Weights of a small GPT-style language model, trained from scratch on English Wikipedia: no biases in attention or MLP, untied embeddings.
Each number is 128 + 32 x the weight over its row's rms, rounded and kept within 0 to 255. Layers, rows and columns count from 0. Numbers have three digits each. The size before them is the row's rms in percent of the matrix's.

# layer 7 MLP down (transposed), 896x224, rms 0.0395, rows 550-578, columns 0-111
096:109102139099149137174123074094154136152132144123086176135100147087166169116144146148158122164133137159215205076126187101139161084121144153115129122134124165078094126136138195177116121157093055131161162154095165090146100080121092112127077163162151074167159108152090140140170115145132201101150179134127111160128160126068103123151151183109
103:140109133130103103080124124129159109088119082114132137110174129123142165152119154132169168133128124198208154130114106096130120102143082130091125106062138148184114124126147097176134137151107154075095179166129089155061135155129143091102143121159122128137129131116103193140147103123129094118105127138172090141055175093115135108124142084110
098:150143147202103169177155123094169131119159119141094121165104089172129070097151111118106138144134106109161176142118112123098131166117133137065105168085118078163181102113137145157127077109115083184162100129093119106141109154094078185125076128161151145125088099124101113188100117136097109150179173174137125119078147122094098184120149104168
095:150178107162115177105157185155064134132135138112133126110136169106146129112141171098127115096119096128176106098130130132103122114150129133119176167114164140129037142101122130084160122123111170115115109171180152145176156153124091101111126153143134148123128080118111142115173107173083109109138113096192105153000107155103178126121151109097
102:081120096125181113125101159122152132172131195130158111133084106089125139113083119133079072137131100108142142077171121148137167090185127119127149137058145136088064123107126229099141156121134092127103125135098177128180072128065100089137188161134094151157100100166091083130146081177174124110183097128152181108179168166098124079152112121148
104:116111131168136142133120142104162112093134141113082168103112138138128157196091187181112155053045125179167130121179134152170058112088115149139165112100129145068116139120152134170147085137147101060143092164114124124105171121139122121124151097097097118113172114114119083130089166143105188112104156102074060207095156146122099149160158175114
107:147115103101144123119117134122108102095135120103140106198152098130148114121135109189164109104175100081150132091128112103149159170064173119202153118117156141074102161153147100175129178124091076151181129099097186107067129106173145101078091128141170167124172150062145103147141136080091123140131088148066117158130116114115091123144114155097
104:111140147225172114112095122106161172122132113086169088125167087113165092138090133099166123181084165115111135109106143101114128113143160147153113138152127123114096132102145071094090144042138147123097170074153228160167132123127131175136130123140094164110094116144120065182172150123130089145178123130155142157110094093108136108155154120164
098:105166122176178114168121136165130114110121114080133190112107079122121190125087115110083179121165103170127093119116108158104094142188133086126141141134105162133114076137173145116110180156061130142135129103175127148129170164192149098130178114160093169145179118047194123079099097144193065113168103129109168143145132182082141081136108138092
112:110103138118165113115184136133097154110169126092125109140194142127111116179088098110203120107073134138106071141133172109100122141100181116098129146103181036114180134116140078155143092136148139152168139129146078144054179129105116127108115148067133161146090101135123096119129158176115133125098118133152104052178105101168165070150155051137
095:107126139120136092213144115171125074101149148145123086054155066071142010175152102087122194114144104164098121177151112168154149145099099083085146094120113069135084087183147169123157149169082151081135115147139187100101122130074132132122093135138154117152082123156086162153094146172142143130093139136202067141109163145158158112136141108129
095:145141105184137118120129122127124195141134140150094116094163073152140152115092126129165111081134140173164113101107203143152164075165162134140179137155155204103130087099102071143112148098151100156122149094088112149122177162093125083132103085167156149121142196163188100171143162100177140132126081120077167151081128081095118080107083076092
106:131125102130101090101156200138151172112167140121152182181157094146147212154141102070104079091113081168103124181134087139101064173189080138135137125039125143088147138111129100135104136137114184173151158035147098096113149159098127135116103135156119110171144103135118164100116184089117094165169145191126111132087109106081155127178133099112
093:083084148174124124047132113173188097081130033114143148137152094222096133098141161090118096126118109120146103070161135135147135159141084133137181092131070145139164162171131090137151118141175140143139131127118115102106110095101163161131093157093122117123130098083129070118041133141124115120075105150186104123036112133179128124155065150116
095:116095150122084125096120098091154108073126168144119146152131164096204108134152152187088067115155096147106128072158121129112158146162139108139145129113124078134182158054124113156142125103178060165118074192121105092127141174169117158067153131202171089139130159139127121200122178156151091105097156148102189122076158093131096131142140160086
099:096150110143079146159059100091116178098155130089139076164148127126128154144142125154117114171095166115128128085099117077108180140058147081149145076098130148084149090195130147145140086111196130117134118093143139157137046120135068090102103178051070129088154059144136094148095130173122143126101108084158148089177136149109060163149145094120
097:130089125117143116130089125133149064116135104163143123074089171086188061173130153145129113194152144120163069148093102151129137179175084148100154105180145131134126117109108108130092095127144126150118122118184118073145147116108099120160193132149089095154150114111081157202121104117118094108111146068109100175085130180064164045135212116139
100:135125081209097158152140108093101108132165151110115105083091099102133125147158087120167142112124164170060119122093150144166155125156125145102106134142127118099165086164045132092171144131193139109112133119145119092176121155106146086176133166116114074084128197128127198132116187123139107132118109115085113154105075141149131083111120131088
094:094107162098115100129059143116121129186105136133045127165106071087140167175104127163137132108207093120231120119142107107155106119133157127147095144089160143074109103116083037105149120120115137168059130157097112134140084121110107115140121123136163112154162168144090095065122115156136074128153121145159146163118196142118118118127195162156
094:094182158150133131144136147142082122133120115118140103125144126141150121139136138141156147109109091115255128129135130089148107136150161137106139118132111153129000131149111080098122131165094129115109134124117126142179093176134122115114151111115145104124154120158131081120118124094129126167140111133139129131050134136100109110155118139150
096:132066201089140133145144102111067137169106132099153112097119141188137097159224152117110102170119144100151097085124126125143137130140152129116142070091138068093163139144053139104107100129123145109112146149148083089170142138164119121107160136144135119122197077159180180106135117152075089066170167127144133149082088162153130180124137141078
102:159076105119177099118097147098147118107139098094173096080121176050152081123124147122128116158095108126158190111122119121150099091202118101156107099151084126109142065126122099139139113172089172146123192142121129142066090181149115145200149095143103118089086140147127176124108194159163122139115094102151086137110148089147112138134090110096
097:127140137137125158197112121206121166132175175177118103130123114154081137114163125109154077091103109123126086161115146106141115172130131113115092118083109119123065093129081165122172216136127123151119094117156140145084147117129146144121117113129173079136122094149183145080114169138152130126129142105172149152104104130110192119106133108141
103:126172120132089115084174108107112066101048136119090106137094126120080079148145090142080093116125118084105140154096170140104178125190159095113156139135138088066119174100078087124147169095103218137112196104116129131125131150140121159056105176168170109109150127170163159153101145098132131097154167189117090175163139125206133160119072130112
100:187185225155098080166091132124121145155112122140062115097117083142118100134173166134163113139143083117069119116124110171178138156126130200137110109069200095119175113133104112099131094126165140137148088152113121153100104138173109112130162083115107117142198120139146125111145124119091178139109160158146123143159133139127134087110112155154
105:166132124123092119158139128074096159121101115111116144057099119114130167112157120101096115062156081141065115170130117119131116146115111108116118144150102143144111147158154124124104171081192117087193174133087066114140160106149062099107123134122111114119136165145109087207103132129146135098113170153142180136166095153123154162113128088143
100:142135152128121162153144117183082116089153103154195155136177143168087131129125141113115051146105153118124119139161092141137136133151107113122158129137136131120109149095131115129142128131094092088170186096152088151134125129128153187174112178076118172124110061123133144155167136101083134102094172134163156124116169101135174117144127071154
099:166169151144097130135142123153116151162096176087076045113116067125066101150160193168170156152108134144090130113103152119113089150117145148090129103097186135132168113150096128110086140133103138121083109106143096098088105177101158122149131160163124117140192112145155123136135130144129164082127172205183175111108169127145129136119090092108
099:097115151158149071134116175181148121132049097132158120135138096154184096121165103108155116159185087186069114126098099172095171116114168114098113147143189097072125110164174087098139198137079151113125156103174066114120142107119117151072133116103071181169145175151192075136152114120107107171191150186134090141146114139114125108123187125108
# layer 7 MLP up, 896x224, rms 0.0494, rows 551-579, columns 0-111
102:103157165094144114164148201157113123141142132120148117116118092137129137091140046136114104142130126101157089125149150173115110151145064165094178125108163118131124143108086155095137126144172152102131112113111123158123119163192158138175121145148199128100149138163102168104148117162142117152122154122132100155146133186138115172102119167099
101:119140125062146119056064122131147124099122145107090116102138144133130148126117103128128159140176104085120134097184119135136165131142130164161043177137172157097178038124132096143121134155068129152094153114142126163125097082074123159094166086084112133135162116171123168101123166137167095143102184169210158125135126125060112074148111135070
095:137159096158146109124133172156115146098149174161168150173172127182133117113125115081136149149122074065119133139157131096130105103075121165096135087116142154086091128155181170112113127108120075138145130191104087169203111082176084095056120142110134097135121090242130118099102188123095071162147099156138129083144161170114090114103146118130
100:096109163130122143103162172126143109128125144141139112142162062111145141153105122102120106135113121159053142078180110067132108145129113159093169110101109152142173108134089171132078113141064153126165128076135091158125143090210158120056100087090106132124133168134144127164110108180130100101106118107146140148200107088123094156163063139168
110:180104157152092159099137155101106127107084150120161147137181193156115155115131151160079196136100158086102118070108118137111133063159144115181147140118103143112130140121157180131141152154068132108121168111152113117163093129125127095118098116130189085107100096118121184147087076144087078089139101121154114132149184048128132079132133124115
107:114109081089180144126112132112101127160095128174129116104097109144145108120154062145147149140154134101130185115128155172099140140104085113175147118172173115142156100189129142108140139091183090091095169134124139182151089163109120125136097139068159138100175108135184107144143104160109139154081144121120166145179077145178086120104125106122
102:080071146095134121155152110116162113104116143173121120086135058109133154100137112112119107132144145146169153142108122136168084169141151157122152165153111152150081126228169149133095159164117140103147113060109131137123123203154173166169117082093175109120123141115123148145097111152139130137124209095175129098143129121163137164065128152088
101:130110118088130128102140144133142143175153142099164172132127073205053189145057101199139159180098160147135104138118119187088116111116132112127106183180109139124137139156167148061201163103119168095119122086110135143205135198123124135188133117118144177138098090170172111136159152147154096116150046141096115130159138064105075156136106170113
112:093104091090086136147128068146114121172073115096094125186130099164149126185112129246156120127095134081114117069139168164106111150163131143090144134108146125111135118094160128114141139161107125123148124094112173111108139090166082089110159083098136127150176089143180149144108120123200129116113137142151103118164131111128112135179133137192
097:102149140142172131105154145122123194111078122169161152060139044097129115131139106145076162145106137181065181161074138168052134183098142155141114166095088147106151089122184129135132214128148189060118099101114115121158142143182161081184076107108171130093114136153208121143118162143132127158113082113133158150141144093102045140144109142160
095:121112101135174105130081136142122072096152139125132125132127130048219153136107129164099122158107089113117109101184123125126162113137137043163181101106157191127190095124155138130091091152094097172130134126142106134108087177177091104086166175119132152057166131127132187099094155091130163129144097131097175019140126135141155148122163122071
104:082104104165136138158093149174102149148123104175151116097212105090086186153173120149138137113182146102127076099083164127127142130179127114108114106136113149075121068165138071078130125106122140129046117095125151136132060229137120125075065116166178079143168124171169124134054169139145106139172168145106101123131196070084166099128118139155
098:137143116124132117079122151136141217166203093112125123124169132143135120077101151071129125134162185080103182100210122086118109112178109155144135088162146131162150116079128088152046102077117095107131078173148110170144082094094158142148142133127131140114111095175137144190092106083096132192094133136178154130166131081190080075123103107122
091:117141179145123106074061171146170162108160145159158107109129124108078117110109138129182075117127108121080114146189135117155111135116156165139114134083076129105131132148060113136138164109113047089081133139157089160097141150187113177124065151110127101117154155093131173129120099168153171125166205063144162126164176166114115080108117124161
099:109164047086069142070100082200191136139110135086175120133149085133134134121140133137144108126144158110137178049139144109104235082167138120109120118126113113117155080083094129118113111152158133150160122082093137159117048147106099070177131064100147106137150143139118162149075104092105101154112056077167114124107173081124149042131140082131
100:142125104118161150085122161140116156118124090163111141168189071152080161163120074124107122152163090090108055130108108181149172190155147162097118109152116129111147129142067171063107197063153084113085124124129140190175130160107061116107084075139183130101156102195153100165070139128109169116113202121148176082131140106142176115108125132162
100:168121145145113117153109096095121097159211128164112162159173097157102195094031128127071123112131090154060063144136096137130134122104135120120119149138085123141168150090145154092144126143154117116100117106106144158177120097171130136095147129072094108108121182144150171211109177119122073153044167168151161063142144132130046043064127089170
097:124105155129178121115137135120150169137134090176148124165131116135077108110192095129139128148206116099149114102143170189095101171139078105090159145098101149147123061147155130145122125127154127062088079162148133122098106090089148145148092112087214112114113114155147099175076111087108109120073074112219082132144112062091143141162141148155
088:125067124125128102147167154164103174193113126105116135109120124071181177077106156149129115121088107190142146092104163120079159133156153214150095123079131164127097110117107156195152081116120092173092114152145162145188137109137077101167145119100142142142150122135135157135102073081119149126153159175070108128133100063114062084061171153124
099:116106107134120131140061068156071160174087118202178127155172145122172147083103160121132149090158140155153097094176141120127154091105149143142134092138164130188163099152077183144105142141177088188173068145147121188081105176149113055146069126123167092117156150165091113149156122192111188108146092131183126125127115113061122147126106118155
105:126063126142157088151130093108136128159156161139148071110113154064152163119137113159122181106215072133125154072094109135131106166132132117184102148066144174127091126114097068117151139112103132136118088112131160123196174136151053123117145120142173089202079135113075184140087067123155119126183164159132168140117163175122118090104147111085
097:129133105187103078066113143115162184092176147140144090138169112121171139073144106110119107130173148102107157135102123122113139074082120136123159137080114150144119142085118162127112204113074187136141135144171161176147167196170141096111111147187117101158112134144146132155078149177135109159157097107158137077120197142109189145092103145139
103:141076168157133117127081112099151110124176136108118141128142162122103148155148129170117138165103141130136071123157181116053184147170125148168097120099097149118076153163186157119128091107052147173185126119151137137128155133171088099098118082129102139121103126176150109161125086190088090124155168142145143126138187115131082183073141126139
102:180110122099099158116144097101111130195148075158112091151124135095102140114104149137145154126160143158099146094117175104127124116053083183120113118110111149125146119163184071048090101128147149089124085122131164124123097139105102117127172150186102138138124074139157081071070137177136064107080107173100119122141125084138069127140146113210
105:130110091158119168150083134109093125127127100173150118146125122147141139157085189139129101135120166113091145164110108092095134138155147072100121148114105118143071126092118226115069102115132138115192137088114181150129169107123110138132127103130119201152155126130146107077082112138105090112144118125106139004185092080080143107134064104175
108:129100113105087102099107106167069095154110107179133147154127172184120215116112169151099092213143094100148064107184127118096191130131127135100090161100129131168140125140115042154150085111095120139146057117153215108100107113168138137131122147152142149105171114121116139186112064182181140120112093182129152122147114150075082152161147108099
105:141072105160129096109141089121127191180164119105171128134131120120187121115103132115145200176162146092143102085148141122077224145131046164125098113116147154107132117113103106110114100166118091138140146126139166134094155177115069107141166141150170116174101037183162104122102119160164120110113145154088152082148124120079143158145134127157
098:135092061093138134128121115130091134109116150143155090068112083130143140137078150188125134143176075195119184120161138120107152105158143143128120194065090130186153119104094153119086182156181084116133126051127128138067137113120015103171082143128105110185118123106136187094139094178115152089136107154085186105183158105119073142107046183152
106:133079102131178117130151148108136168156137172135113088094160168087156133143163134149111117194114130072115120111146158141086150163165114149168117099141131144109089137103163110164126102168068084099140073117096132129143213089118085178116183097092130146117147099137125169209089114104174068146150179133084100068129134125117111193128157160106